Weights of a small transformer language model: 4 heads of 64 (1 for keys and values), untied embeddings.
Each number is 128 + 24 x the weight over its row's rms, rounded and kept within 0 to 255. Layers, rows and columns count from 0. Numbers have three digits each. The size before them is the row's rms in percent of the matrix's.

# layer 6 MLP gate, 1024x384, rms 0.0937, rows 421-445, columns 192-383
100:147125125152122171122097166152124125098156130099119142125128132097119152136178110161155151178113114117131132153087117131095120116170103096132123143108123130127128157125102125121132151116122141113141097111127109141149133129161135095145132115136143109143118122110120118106073145149100123092118169113135161130120140158116122137132090109150135102131103120104119131088096166174125117100208153105137105139165108138135094134098161117149116096099081104096127128085161092091123131176102117137124104143095169161128084128146102131142157152110104114109177128125091129154095111149151118155
095:167114142150100140122116118096150086140154126121117100121147098155130129177118143113109143137155127124146129164094117149084152137139125113092152112114141102133154116145102125103095136146118130136089130098177147136142096125116121168121166135120141105184121118136141160127147119092137121157135145136145104192124109112108091134121096140135088105162105102120107093104099136140108085106135086141093161090129115156097086096136169125131092126138150096081165146116107099131135160161155103112098126146089147077144170169110099136124108129161121139123132126162152202142093079098122113136
098:166128140152140152113136136104103118107142127097127121114120112137119167143115108154131105114154150147133110132116185116099145117142111110135114153121179175157098175170141088131104115124119105109122082111135166170104144134139145141151139181148100129124128144114153124129125112177174071172109152118148125099120144166144139125111141143133147133164122132105136140130160151090115131148149108060106094111165099106083166128160139107123107114133114164143164092118125163147110142151158138122145136118181085138141104097111099149088105083101098112169136142104119178138145128086107157166
097:110135132142162159143149105152122133154149126129154136141079123141101152125125110121147128132119123112111141097098108065121118101150107132135147161117148113115144142175139105138135143148122123132104097172127094144097107106131113145157114152135158082148131086115118118149138130145098122136060120101078080070077083122098140162115076148144135133161094140135145161081138120122107117156105102085120125112185150121119131141126105148163092137111133117139132150110100116158098124174145137103137103093123153148147120131097156172135130082119131148161107112112139132101164139132149113112
111:169174106097121154133119126164088111108109121126127170163151122075128127132096147095172176157121131118124152154156101110160148128140173101106113141116119119111134106117150102118132113145093153147107137117077135127141128139132137111104157095137122144165104161154157181159105111146189132119132167147095163143095102124102139114177125099146114124156097105106162133122121148096113130088155170151123112119174185120154120120117148095144129153152119085138131182139123141123140132102084120158147159106115105157109105126117178098101113129143159119132092092140084130124124129133140115137
098:082149122136074126144134102135125142160137113124121106110110160159115085122107129121145123155150193143118084127126128126143177112128135124147199127131127113163110137139071119131111109119069122116109093095125139153107131126175171103074102119156147138101114132130108120139142100116138129127157137160133137173154130118117127143118176122071106116139144105086156101138128122108084107172127155084109131101127114165121129123120131112101181133133131142117082141157085131135122182148108144068136125153171170133153144166136123144070124106137102132152145136152123104137141089128144131156
099:152111145106138130117124088115131125138148104115066126169147092131087122142118118105137149135108128143104134112116179172094133098068144103145093112086161116080110112092145161135129130168127126149164092162088138126130149142157139107140071106156138146104131138126133180091183090156150155127168089127141123143154098157102141110133116117144139128122095133114114140116106096075117150126118095145141143132125160128086122150149154145130151113118111087102115156099110092126124110135185164138096141134146132050170107111153162109171093138104127086123193149134124126110138156122116112101
099:117146090122108148111133125160138157129130131121102148173115109106167123106142167098161127130092109185132146137126115146138135116203159134120106094115121086123064090113152154125139165117091139111127121190153132145107123127109127104125116137084157170130122133114133131179143127168128162104164134115139181129143150105142157120141161139119126150141131100155130106129131103134119131052150112127130109098113126136143116200146116127126136088128160119091180137119118149128151152106135144100176134099159138106135150144103108095113164198091118123112137109141129119131141134113143111105
104:101138104103082132153117159134132151126095169133124097126106122141130140130099094146132097142163134123118142149110111119133151133143139167121146098117159179100146141103077097152138120114164135144142082147133138132083139105139143082141136147141103110120115133142140153117119128134125115096121160143094062125140127118128150142133075073114131121078080148094138141114177146129191122081150122136157087119102161116095134114134113158105084127163090133119161144173167105126114112135087169105160142115131147118114164098127134159132132091135137154105139148103137155099133184122085161172
096:157069141092134095131071109117128124098125132134145117160125157115131116143124145127099144188154133134132163117128159066114080136116162120131116062134124108122124150175137087153109148148107143141083147125166129138153159146110119118116092151143157151161065102125145141116130102139138096126107110110119147130122135176141117161146119150099104149093160169100120139140121154106091125122114098150118132108108147115121105137165107136133134156120117163168106132116138136144124118180160172183115123158103099157137120104115086110082118109144074115114131137148119151145149092089121159099
099:091136104116105126162077128183102105107116105117142110182096114124192134091142121148128156139087128110129148127109135130121102154120087128099073145114142155144137123092117134138112117115150159143146151148164130144111142153098132135103097105150128119112150146129106125130132130112154102107189101110175106135123119133144160119106128087155097131099162148170100157153127122159071121115140125128157117140120131116099123149112120125134100091166149107145085122127135111152124127137127121092134113147170085118119136141162148117162110138124143124082147142082142189105144157124102153129
100:116128161103120105120107119117147135124109140186150153131158129124148134113127126163140163110161124104108109100144126117072164120164130105161114153111129119153134148101178126145092152140140143146120101140102134154119121144117134137130088162135127066110117175139143113124077148115140142119145117093154113142120120116173123095153168150115126137098132133140143118131132140106092176100135102113115166114146096140139115125133176155113178131131143165087128159113162177123164110107139110111148083084115109128136092165128108153120159130098147128123140175142131113091112074084138147115
101:145161166095091126137112130111156096132107092123103156106122125111105100120177094086164111136110176140119125121128116130109081095101145096124121101156142138120117153114099123130143151142104152199116149151093096107138140159100166118150120150155118092168154078137133123162103081107131118094095123110135113164145132133153100139134091119171094112149134100062092112117102119119133121153121184078166110098137108143132117163117132124103144172106124158141085130128133096095088114128080126138142136143118138130144140153169094126116142178149124118125110107178132118121175136140132156109
097:096152136127110084136137130120111062117124061147133116093174152132109101142102136145127147105150119078101130101131152155083128120123141095084126148134128096168124112126145175133159126173158135163120143166113133136123116130155134100112093132104126133094100123149114137181169080119118122152128145133154160119129107078124106133129098160144152123107101118122135120096126116137114099124079106122156115091110115132174146136106147142114144109130137148129137155175159088108140174110153107119163133097118095158117161152133080144120114098137080151119187130120097106107136107121111105155
104:135089102123131140125113162107116134131087108074101163134141127075125127137129125127080095112117089146105124141157085156175109121126150121106124112105127098149113118107102128122069109147106153118153150117128131070103147145132138134141088121145086211165130147141108096097142171108140114179143097129106058131137134108135100174111113129133169122149158148116154138110184168141189134132190120157058123112099161084162124134128119154106135121117125153128101140156126122132103116108159135118097103141127128089141176195128111090133139151095101108115138117136133107146170094144128167093
108:141144103135138117144125161104147113147141146119179082128159136114079148112120134100132137132112133123076119137147088125138116104110129144084165142133118129126151112118112101137121151121132104137129160120056128164170129136161153117123112099135135105123095187103141140143136181140124139136111088082142131078109170110148139118159145185111127105121135147108077122097166135099106107138101131129143127177129109113168178132149141135132164105144106108102170075144145126134123136141141110103133080137132101077136144147130126157121127175144119177097115122115111114113103117112141165147
095:112162148111135142093103162131156082139097118079156106135104120124155135141143124119125124108156154107136127166137116154108137111082093120152127122136105115082150094151178117135149093125129156110144131126122131126093143125165137128130099130082115099129109130105133147151161100124152186108168136127150100110123120110146099106151131155165134153184138089108091116153149145137130093118104159171106142116157132110145144131135106142114170126129157143137155124166113069137145149091099120118091124136106134154118108094141134082163097134125105102124139118142118143149090088139126132138
103:131143138117117114115161146166126176125117152127126128143114125131159118110135127121118103148141152136139114133159153125118066117175134131154098132122122073142103098130153117126145119094177139132119138136081111052173160107104099115149120112139147128135131088146153147145093108138108112134126104127118152082189155100095142151144119139101170129122093150174106095139082123153121156120138070127123125114094133136128119117139105134119127133150143154081114156133132141136096138149114135145146101104155150112117142145147113119082163118163172144110153129117128118134116109159113151148
096:117152146132116114115116178136158121163135122111150134097127158116165155168146126134129127137124115107107121126110130134124152142213176148139165144116116120103132082132137143112126169139151150140150125124087143187063116133148144109116148147111127118109153144140065151147168155114154136135118110155174151148156125126163111154111117131119117128114115131145138121098124116166143112141099159143139137145136124109193123104140059085125130094176137112084153097128139128105118116118127124120126117120111142119153130195135166086128131127125158138150122135125139165158147141139113113114
101:127101091137176153138145131120099084123085166144134097151144155135142105103115132098107120116107165144196099117145139113158102142130112123133112106143122136099088121134108085151133145148140105107101118139132095149089051099155127127127140104127152118094112116169106109140116145122143146143070153154145118120140174124143152100153152135100106110105132173170076163076126119156157158120103122128162172148135138137103127132053099136123105117103146120129157113170166162135140148112103099134150103137115122130121158128153113131126185128111122132151119170116129137143186162093143100131
099:095165124108144131117125153126105112140161143117149093106110142123117121124137135134111148173130078130101120159120148138125133136123113108116105119136146114079136125079104164201157121103123177138152123117090123110139101128096099173144121112105114118144187121145128121142137141128107148151128107114125109142142129131092158122168150151118149165125123098137123096122164121137085137099117117178137147107094109126134128131161127133160160162152096110153149138133141083132121127156140110142108170104078134137140174206117162176117089140180100102121120126119126134072135145106123118101
099:128114121119117119155109113122100132112115150133074108090149130127148120169159108078138074128146134141127125204140151148129093117170146155131199182160136135116125100161111136176160132123070147124138128144103102098131120133122073090120108143083110138102131110168122175132138157164195150128138166092125202080141130118110114106105123103118144083181122156127115133117114148138135124129126123110156123095129098092158123129155103162143111117123146107167151114079092102096104104152122129124137141126151135080166123129154112126133093070132121164126130097122144113114126131100154136119
100:173159112113128100126120136119114104121114076124146105172098100140127170132104162075144127139148117130189141088136157157129102093135088112109111145144179130116124150118111143126099125142116096127099123134151095167161114162116105110152125080140126082134147131145149133135160151137098124157132151116110150127117147123095123129072136126108097120140159140133123186114193113126123114080110150156108130096142117135139119120132117112132137143155164119104146192091123146116156104138130123099118141123144114162079116130130102185129133128128107097084135120115143131093127120085132110142
095:110141114127103146160125140116192100133136124098109135130147108167111128187128090096135112194116161142150173120131118128121122116137097156109145076118111153073151147112079144156118100087114132100118126105121110150125144131095137125127106116145095116128145115129154160066174128113127147127146130147129104118137104130128129147090049116106107114074119127114125118148103149129102100156115109160132112132143154116158122147127104139141095136144113100171140115087106149093121092143069127104100140095113130143092106111128113155095107130119127155140109133153143171162160117104130151108
097:146119171120157173126107149081165145147090131127180167133091115109104111164156128114115118129087170116134121127143141123087092124157163144129105161120113143093098092110136159135098140112104125118106166115167147072166168136162105161138119104192103122130079134082126143133126138134097135110106100096152158137097092158174163107126140114127100120139112151102126154140129126142119125116146164145116109122163096125127096160097117136180147168094139118133119138109122129169104141162147133103154109119119089146150119151088124147124136129115138155166078153123098145122145140145107117120
# layer 6 MLP up, 1024x384, rms 0.0949, rows 421-444, columns 192-383
099:084112099130129111132041091188154106127099137154101113134142117128127113158103123186135146149124192132104118140108136096160163105108117166102127145104126105131117148110148100106111127136097150123127102148138129110143098112132117088120126161125135119098109154116112096125130078151125130146157135146112110093102105114164107131099148102140134123155094130094107150107181109142146111100135170103077089134106111162118093093054175148091092116149154165096111149139130117102135138104154160144104152148092115132156161118141122137126095136109141158159114121169133153153125106098112160143
098:119141126113182164150132107132174130076126115169125107101109142129118138092128146150104142104113157079168174143085123148109150152137125155147111163099114134101149099090036124125119113175137116133187086135158134077105129137151158129102139144135153113130115112174127138122119103157159092116137141112106111142161126097136106148090103125113102119086159122098091125094125105128114103132125101097125128119099133174121097132121125107140155148166150103084115140106143141145114176131108169103120106102153141118089107114179129145106101125140125107112121099128119156120091115091119136084
097:142135148142123123100155120124167128124136144116121154134111162087084124125115134156148103131107110165138163116116079114128089130147124125120130161123148145147124079129136132131147143161144105113056124129125139152076163132173135128139142133099100147120081101153151145154139087113117148127140110147107079162112140144143101119131124114147142106089165109119100100154079115148173090125157096142108140131130106151134116122126114126100138119159129120150141159123134086097071083100087090129151132122129115123082114130136123122145171101146155131130122120107115121118132104149136127132
097:156136108115140106062151144098158168182110174108097113125162124085135158209136147104146140131180161133098118170128133121145149122168148156109095145128115127122141149139148127124132100127141109112128120131119181117171124118163136122112148129139157134144122102143073107150130176131191122159123139122124138080099125140108121135129078113104139131101123144152143160081100152115129142137177102133145150111129157150151097149086121096089145087097155133120148146150074117125098090166101135147145095115117112185175146144132116086102145080161112121114124111123125118164120194136123142140
105:150118117133102123133156080129146110111112112142063129104111087142099165130130116158128136116136120169125114115104153087128143153094120158120104083143135105133140147131086138103096160142188116113138087107143107104132088141129125108099123116138156120118156112108132121151135155170152128132122109090139089085157101146062108157085126152141149135132124113129109106124125136127148139171114140119131128122149094124113093111160142128109148152118100162161131133104135147158092134139181110133175123130121148128117144133158098114151106140141132118164142190131111075113094117114127150118
091:138079138132134140145112079152127161120136110137182108154104115123161142113119146128108141121165108125176146106117118143109148175116163132099109135107125089115113107141156134103165105165183132124104101135125131157171142149143116143128128122110126138120150145103132156091143132137144140127131136130050129111129148120141140123108092162175121112132107148118139147146134102175122159141108124126168158117126112085105160102125077155129143127129116137129127101149165098124138172121141117094117124138109092123079112147116129131126135099164154134105082132124106150160139154103071161092
102:105094135101145105118147115142091178117147135135098159119092105102156098140129119144103132119117129120152132101143143097113108071144133109152076116134107149102117114163105133102152144137125144096118092112112124158135169123115115150121114122120124109107125128160090115147179103205130145098101111116144108103175133108131087115098130114089153133139154118161144120094152141163104141131162123131165142114125090151175107119132131149131091164125126086136071114128112134150159141154128142104063119139130129131118142119103142099129117129162138121128145097125159111154131163131148161180
098:125097120134117123137119124108142145129167096079122118124091095114114144186113122132131105150145114100131110135156152103132110149121195092162147162129152106134095113134144084088114157140164110159123146079141117138138147169144132124113074129163117078100104130109144137095125102111140086181104135100158131096113143145098138135125091073109100113102122118128155124134091143130161120162121165148148153071103126135087175122128099129145147140133151105109153134138145157116142117125095135133132123121119162178160113148191124116084075070140154113157117174126159133135101109106109124130
100:131127121111126145096139124111092094129129103114113122092159104160150095099112106125142126141127159157189089142116080137112149081187119095134105136116120132125134105106087114090151129110120120114104125128140154138159138108159094111113121108126163111119099110122160162151115160142135147112156125116109126121099068119119180149104120111102102137140143133134127144146126145119135125124116133161092178093157146112097112131131115132067135168086128137107110134114107112159126158174114174139127149076142140123133154128127156120123109122130123106135120150110102150125119149131100151101
098:142114142135118102136145155101089078112062158114138125116149130126145109137107142102124162140127130153165165208131122092147115150098110118122082136131106117135127138156142119158125159151189126163169156133148128120113092107138134082102140141140111142117105136144160204144152137149118095156127111128149108161118129117127158131097097127072108119093163154129147139138093123126164137137119166135100107146148125150154138133161172125140110123152096150181091094134147178113114137138144162161122105145140128158134105154112140152118108124133132141133113112153123127094172148125148134085
098:164097102128120108154142091113149104128136116126156157118131140090176133109125116152144124143123089146154132138152108168098149138129128124172139123088120068183141144097125115136112107115148127166117151172142151133099149132125129158116106142136155108150124125106132144120128118120133142147164130167099137141117103114130156110128127089120172125133121136158116179128074184150114074130135149111097123147121137136121145102174139126116150160117171135106140157133173122110136173172132110105113099129123120139116085134140099152174151123134122128173140112173110112154138128095147111122
091:166140122146122132140080148155126112167093106124114121150175132123110166129100110118140074130123151143119146111123108139097108097160079181118143130140099085141131177146138108157111146101089153106129119172118131093125137119141131121105109132079105102113123137131133119143096090105098117102120175141157111131124078133159120165146150193125114139127094083162147110085077134097136160106149090111130186134124125072149142127143147172098141120153109113122127126120142163113131181144126120110115142130126114124145151096112117111148179147109156059118109141147118125117151144152132116121
096:157158103121107143151102150125092078118119079093095137129065144132096159151126134149113135151141109156116157176094172120138116181117148097133146118183102135102147127111151117123144113139142187167112135083148175164135167155126155125124130158150116153143108171147097126125141128120131150145152159117153132117121114132104130142107140157108134124102129087165119132115128119157124098112146123145135143112131184132146126158139131137118122085163081148143160130134116149123138160150120146124093130143135130158173119106134096110124140135178162112110144157133130158136093185069165111090
096:151135097132174072124133176142099121170149155104101137131163145140145127106173128130135139101102134152114156122136135108154148130119075150103143110123131149145157110140182117138136138141119163158160123090150137165144104143105167103138158130147164123128134107125104148144123117122127132135118145141090159151090154117130098120106126090186140113115136136141094114151095128116153053099154152173144140122126138093161186153106127133090147133093116095162101098166109114148124123123141123140140152092143031095149104119111104151180065130160138109143153128147155113141122154154123129144
099:093104084118135138154130171141194096123161074153142139148142155156111117091142134147106138143157156155152144138132122143136138121138133147153134112129148156108128134130171170147110119126096136149124089155123162164114128159159114093123128161156128126136119117113143131113137097148158158087114134134106114132168123146145173133147089104121153133125144119178147109090102149114160119117109132100177077072201116148149146156109109154116111131123158135096169117111085113115123092115118124119146149162151110123159139096112176159147115109158131109151126147115134120112142120124142149097
101:095099129117122122135150104107153114102135162100139108140151130126141145147090178081118126128091103142098124133139151110181074091113108119123119121102114137148110144080134173173136130147160163130105142157177137132107116115145164141103156139089132119116104158154110137128135101071139140146121084160140115150079104133126107128143083123145153127091121127174111132108128113119179119130102151148123191154106115118106161103121117167171115093146140134130114150139153125139096119170116156109161107151097127142143092149103123118171115092099105116085163102181131091127138129093132118132
097:145077149104110124077148110100149119078120117170110160142146124100119133114097144120115164103132085121131128134132150106142107133138134152125154152142106130133128147151145076138127180131130128128155094092097130128121092139141141097108134153093140089098157164127103142088126145143110137154105114113124117103144121111141113157159123121107140176120138165130181071130147126132135168112173114106176169167154161114132159170103142118132116143158127132138098123123137160132125128134163133137090120083155093162153112145138111142177131164115118117120134068107132136110130134122106110132
105:117108096109160086133149174131143115172118086146170155131120117137154120139118149095099103147198120130132162146155118145159136128137125107146140146137123084144098113102147127093111129132147136151098122149123140127157159117121089130084152139126112104120091198161122085129076118142112138128152144136123125163163099119129109068131128122114140144112160131188159109087097114158144154168133104106115131160170147144119136094114083135102122123129113123129089149136139157155115034144124124126111142126111104132085099124155101150119138121105134111112125128163105159120132140113145177132
097:136137119130107195079109154131140144121106118118116102138131119112105176148110103146174177166097102115149160173162118133127124100127148117129111151143114123106107110129130125146104156153107094099120110110138152145126109118163126122166133085165126155135204109170078146097127101130117117080146161118106116153097128091086121137132121123135098149121142152127098136139115124120110141144124115138129129118138112115155131069108155115121128155127112190134149122116129124110154111106080131139140181108153167080111133109167105113144126182116101156109073092139051145123109117124157128137
100:128111119103110125121107133170177102129153163134127089144101120132113088138180141125135115115145181100136132141143114159115158108100111139109139123123132133111139121121124116103131093091124162172143121124109158151120153129099143149139158124093151151139162106069094133149096115132097091165148066108128143138151126180147111115121107088102065108114127098150147110131119109133124142116118130087103126137123103132078124136144134108111104143115148160169140092129134143137157113136155107167175162152187130160096148105128104130096117141125091145127123122127088182155121142121135126128
098:111138099121120146138091146153141127165118121104178086165104111133138141123148138128167143167124101105138154132142150139112104133154095143135163130134151102120122097113168145132150124076132141149115165121124129085139127136132099133158195130153097099102149109132088126121127126156111145151109129163142166145133141111094152116158138130136116166130102100132134117135146153106089131082149137127122157119125173120127114119124118085130125130136143127109138154139132145120168123102113071172096166142082109132092147147107153092105146106129129110120127130170096161120134136123089146126
101:101097180111059119078118116116138145095127134138163160105120112144112112131100121079116094112118140104128129122122134118135107163128128176129128161151131093113115153134135122136113152092132111171141146150122161095128114139134192152167117104130132169134110133145100134164107143134136105128162147135180102098137128111143094100134113097141162171099125164106162113101127148137142189138112127100098143167134122160113126148163149102169147101146118124162125130122144121083094141145133094108105121139117129123072093166150147120153154112136119154119078135173166139122101156098173141079
104:128148111148118107092121128140133127165120112134124146145120141155125146174094160160121146124143120145095141105209150155101128144154097122133127127109106116165113077119103158123115128114143112147115090107132106142087108144132148119149127159117141105143128100108121099165148133113132100155104097127132121159183131135151117125147119108130135055114163092146126098138122135102116145137140116093091119166107136183083116106137131153152110093165173124101084124157155096109141123062129126090124165106104140118158101135119179091162111131135155109142131145140111106098127101125103130154
098:122108141160135166102094123114113165145139116143165105141137201114128190096160111106131124105126096096126100117150162120162124157129091147128085141135111103127136094139134183130119103149120108109100134139155121127121171135101139157113135126130086137079123082144103106162070143120118121156077088127140170108197133121128072154167110154118132144139098167148118127137113128148130120090156141117146140093135170135133134120137151122102155099123139161153134170144126129149082143128143108156132109137167135085124123153117115107120096125148088097119120103159134106063130143119133129152
# layer 6 MLP down (transposed), 1024x384, rms 0.0873, rows 421-444, columns 192-383
100:150124106142115119115182120126120129132134114104112117132134128139125112120159147135111116161152133108140161156096132165107139159141163119158151133148100097089114093161109112141114117101071125128138127115112135084124116148133103125130132084123187124150119100136131092098105156143128109120100139154103163176132129164138086161158152071120144150110104115124126094127100114133143116104152131140167127095146068123115150097121117108113135129144121079123114110080143145120153104138157114134142077107072112160088098107114081129106183119117142113131119145117149121116134136118170098114
099:123121112124114137166159066109140129098101104133120140126155124143105114059088097134146125123125130126151081108094126127087142095143136132150151128115145110093140155091143135108096110145097131168157139173111141146112149107154074112117128160139117109146129137099191157162145132141145146121139108108097144106109111115136125163127104136100129139141136150153171107120165169147134136159140088112148150114151111149120132131116151160106092140135134118110105151116121133163140123143131070119109131093159139129127117109142145109090098144153148123150077145092052138103116130138113164119
099:121100126112123113120163175108169146109133126177145147122145098106116160127129118155120113112099129121094144150153142126130156120131153085077140118098091127155119130133114163116170132143118138138078134126114083150114097122112095149134173136123120131148170130127136151082156105133136112120124105149131105111131129139083109105144153125106086101120149140097111140157110116111200129166142091102149158172108146151144164159061142098098113120155106099119152123159156121164137140151145083119138075085123156150117126132157129111150095108134147120151113121151105085122087126127125141089
100:117127146127167131120106143107100123124086120129151105141128129148149153145134138142139111159182152160118096133139128130104144126146130106139095110132164077129157166127114111168099125132169140142142160119104161121098128139122171127140110159117156155134153124135175050146131119148136094151110159090151147127135086102112130129152116145129148114105104141114104144127070134108095144095138117144169127129115133107137075075134109151108148112145124133088112107093105130158116112122157106184164104141133088179115144097162123114114126135141128148158114105146119101137092135092183158119
098:133090100167147158125159107116160163164116132141122079127077140138130119119128118136124047158134136093103161104118141131141152127116111146124146133128130127140137163129183144156094112110132121061134158119124122134158080137159137100122138121103121180089127113195097174128162127080127099136103118126083119107147124075109105120158134153123108128118138124145070107126125068139117131189129174183140112145126135103114098107134137145110156114140136142124109071159132130121113123147100102088144151147126115108134132134148097167114120139160113136105114140144147131107091137146118124117
096:163091142113113152139122113100125140163114141135125126124125125108147141130143133150109130108172171128106066122115132131116149124133107140125158132149113141123212137143103152127093110116111116117105113138158123161148116108139138135120092181113168113102125135161117130120162160108152193115140108136112080085156167144141104130157128190106090136150123113170134134146131146115139149125125169090146116129096153123137109173101129170159150147150130125132144091162086110120135139138113137084154153140122076144098120119146131104151141093133097138098149114131155133149134132131121112124
106:094130135087106143112097123136128118126136114160110112177120151134119123126121133076107158136118150122154158087156130122102146109153127149127142090098113133108128117073086112113107136142131176136157111182139138125119114105111123125130155146176130118165110129104134114167129133102139119141165103100114123119102140135100150130139129142154120130125104112128108154096159133119147137079137112135100153122140184120094156158126093122129110133146134171168139154115127137165112095153100155092128159155168125122141103108137181136085115140087151140122149159127105149108121147112116140165
100:123129127154115125108119131103131106131113143141124122127145106083156134097158135163122123141094151093108108178142132125126100168159081117130117102137146151134104151152105133153107167140121129140160115129166156145122117109106130139138084137175112159108151156123138072141158140148110098108100112167101143107094146137108116128126144131147103135152169138111096132168141131117146130108160125103120084138123093158121122155143141131100119168115123091173111139102100121111116128114128117113115127138163098098130137095171127089121146130165128113135092131072107143118097143133177141151
099:136183100077127170134148135095164144092152175092123126131163112105134129119122083154147094111088086120114121150121103128104132128109111116121130147150162102094160101135104107119117126093114127099098116128152131147123138169120108102131120107108138158113140144124086149164125112148133161138127160099106158153119117114112133130161147116096140098131173114106127109134124149093114175108120137152133142102123135107123102119163134122140131142145164162077125112072172128137148119162177155102132116155090162136089097163092134154140158134163092129131126131133106136115133131151101131099
097:143127067145137094170129109139102106087155177136140132110082146124109121158146172138098131116135157131158151126118115120143105146135159148133125093115089110113123110153094141146138159136130160185135154074144121128123154133127097109110139141128121119129129114095137130163127104111122141120124114124113122129142128150117146141158128126160157110112125091121146121142128141142136142175090127191109073105131127155145105097119128059106133156204131153144135134091134173097101146125155143121135115148149113122155153128124108123126109147157134128117139113170128113093149148130128163077
097:115134147118120136134125138099157116098087152134151096116138141118123144147091121128136128128140170108137121140136116142154146144153145109140132109112105126119121116156109118110101171107114125110072081096119143152119092113137119105085100118140119115121124098115107155115137118110142100137100132125135114121179162110131163125103109110183135134154111140067121128115103121103130133158105138115137135113145074122131133141112121145143097118174149145129160094137120136104124124135139110165130148141110156133123152102123125145115120112059136125102098131120122114139103154152136140115
100:112133136143109107130142127127136197106113146140115118097136115138169092141171118129104086116162112151123131094144155126101146133132098116146116134124100122133134138155131119138124150143122128170146121131101099155123114119135145111134091162103133089106121153190137109099127114079110122142162121116143141105184120107187146108142133096107111128091131114127136119120122143133138160066138129119123155134148117143151116122102181116129188140114105146118156125106135114153134110086138134113163097133113105125139090149175144112101173124102163098141120108124149114125162126090110121123
097:133141178121092147121087110093089130156128102150139131081101120171136093112142151179126124130129103128135134134163123117167092082087120130159121136149139155111068126168057108114139118149127142140146154120104120171084142115154155094155135151121135113127130080125157125133110100148159114128114117112118138160129164121133104118106128177120093115099136115148125167097145187140141110149159134140165103113151135127106080101120112124143126140125155097127131105091110075154099113121139130151101149131152135135090130130163135117103104150132123104085078150168144114119152119127123142106
099:123154108129094149127143164121127134121118115127155099154146130162159142104098135172128177137135138133159162099142125078166126140123112114108105147139136159126189110142156088116138124143117137134145149099138159111148156152121166122126143114145128134122122135083131125110100118146152123148103159145101139099110143161169138150139164130114113174131128124182136112163137087156174124136125180160123103154147133126147110123127136095160122130136101078166129077132164104130100139140110119093125132129128107151147128117140107147120104163109127053066117122197132088148112141126115150134
099:143111123120138155121114130112101158171115164104076125102141125098136130127130134121105105109116136137107117118139103131145149158113123146139137122143103138116114094127112180082135105163135125155147134155107126106108145152163179126152124133136132134112099115144135164125122122084169103128145123148114120138119125116163135143122148139126139124121147150125113111115172108143110111094129161093099143144095146095127095142107147112133171132096182163100109112125176157156144123132102116142105112117096104087115157119135121137117150131144179172128139120085123114164154184155085139117
098:109131156109199105152133141116143146139145108113124136058140148147126126120086142133127076133115107136129141137112111102118115122116148136120108152130151195148097094124156154110159135112099128128085142131086132149140158122111170121082124171113182152117089178119119116114128138136121115115115085082073124151165117106105135138145106143097123134174132108158102155125116127125128173130107150183171096123104117139148125155131133149144158112156116135129101159144125115103161139109167094170162121133141155095120153157174136120163098126120123130110115114125137173116123106131111122155
094:146110124109185106104129116123149117165134107126129139177137154108140147126121153142152135096132141113147143177120104127119117161182116170099131144145070098099098125136114147094100095135135116105131138169140126089128120124078139132160113120126160125125128113163147130169156209132136133117133154141139097122144168128151146131095119118112110129143110156108163109106144147182114105123135126107095105132140163095119147148123116103115155123104141135103140135133125163153105105143142078136117121159136148104115114136115154170158181143125174116139110131131112138068130158102103090166
103:136129112124129136148145118129119123105092135112142144126118093163093114138115191138128158109133143133105123116119125118137094112139135122131154122150108190129159167127113142133129116135149083146164138129135118123129138135166182134155125145079115141140126084116127158122136149103133127127140104155106134121085119206143098121139096151140104141153125148125091170143150123098113134080152160120133160136112113097123188131089132112150158151149115103144120116119130130078101141107088107124102153100132122103124125098087145132135115134190135157120135079148131158125149138134136078102
093:108146134100155085153139126147111073126151102167097114118146125118115145170150144159164152133102141133111112161175122108118123183141136155103141129121152094082116141146119173148182103093123134174136116155145184187154101112147156135132133124157130093109105091120136096149116123129117129092162099136123122130125147119126108144120115134132106118061155098144092119169135146154135159122092140164201146109109108123120124123170116127162122127150173111140157120130126128125110121128135141179138152125123135109128130127125120131111140102159108120155145147113112108096113143107134129103
104:119183125108120137084112104111116117100183173134139148100153113134131194104135131121141167066084115140130157136139147130150134107142137158108143102154144148112180153128118181140144128119151110101113103132129124108146081128120148129107139166146160161158181090127140141142067117098097124112095144129121132192118105141143144115147161133161138094109204138109146070104113126156149099118112128071092086110085153096123117165149162090149144144172106142130148102106134121132150132183078086121127119127107144168127140164118193142139136146128155110131139136097139062140115101142162132150
100:120127108131119095098134123118098124096158122122147114133136104157113109094149147125147128125124092173158107104122112106176121100094099139120139143159100109105107104124164146143119096095078153142164144133152147099073143124071095153124145129140106133126143145134183158113124135154129167139139140176126164122147105093112214126151165102130109129103132114121122125131131148095116129106136108150120137122147114106137127138120113078118138148099094102140179132131091111101117116094116092082143150155152148092150174140143157106100114094156115127161118100146135122123110128148143163130
100:145147144136126123157148107187092163097121167134128102078175157096075070082144129133136117135155133143118142131115135112163131159107101125174114130130133113121126179089127157144124130154131117123117123135130172145158155143115192103126151094109081092103151154102116093134129119135123125121125113181105115091095118145114103069146134130145094115152146161098137081169164168159141168124144126105156159128115124132125109158127149087136077130131090115105089118136123121122089104150123140105095137135113120088115139151142159138132098116100122147158142148166145109105132156118142151145
107:081093129140093132151108135153163146157102140165129112091139163094105092158118113145103148123087097130111137151118133135128095142136118127137142156090125151144113092118109103120173128125143160110120142131155160119071149132173148135174114124140137155159091134139117089126134129101145145139109114161137138071141135115155144123151128156118180096134109140141111084149121153111145150150107131126142092136124164128136088148126152142134110142102138135138097099146171130102105115130105118096124112116133130138131118153080147088136111139168132156169143137165134141098107100114156129151
099:144094149147077149133104133137136108128138109150175101132132162122156167109122125066098123157150161132094132095144130165171156173139096107122169148148136134138142111133120111168145123126117130108129153152133083125106153168154119158112175113134131140136114090133108083134104126072150127153142112108120151117131094129153125135147182090096168154110118129103106123120112152151058139143150135113136136106137146091109139124149153133125146170134155110137137159149092152129104156138132137170106105117143101108149081131102103108139095070120080152071128132136105103150138155095156124147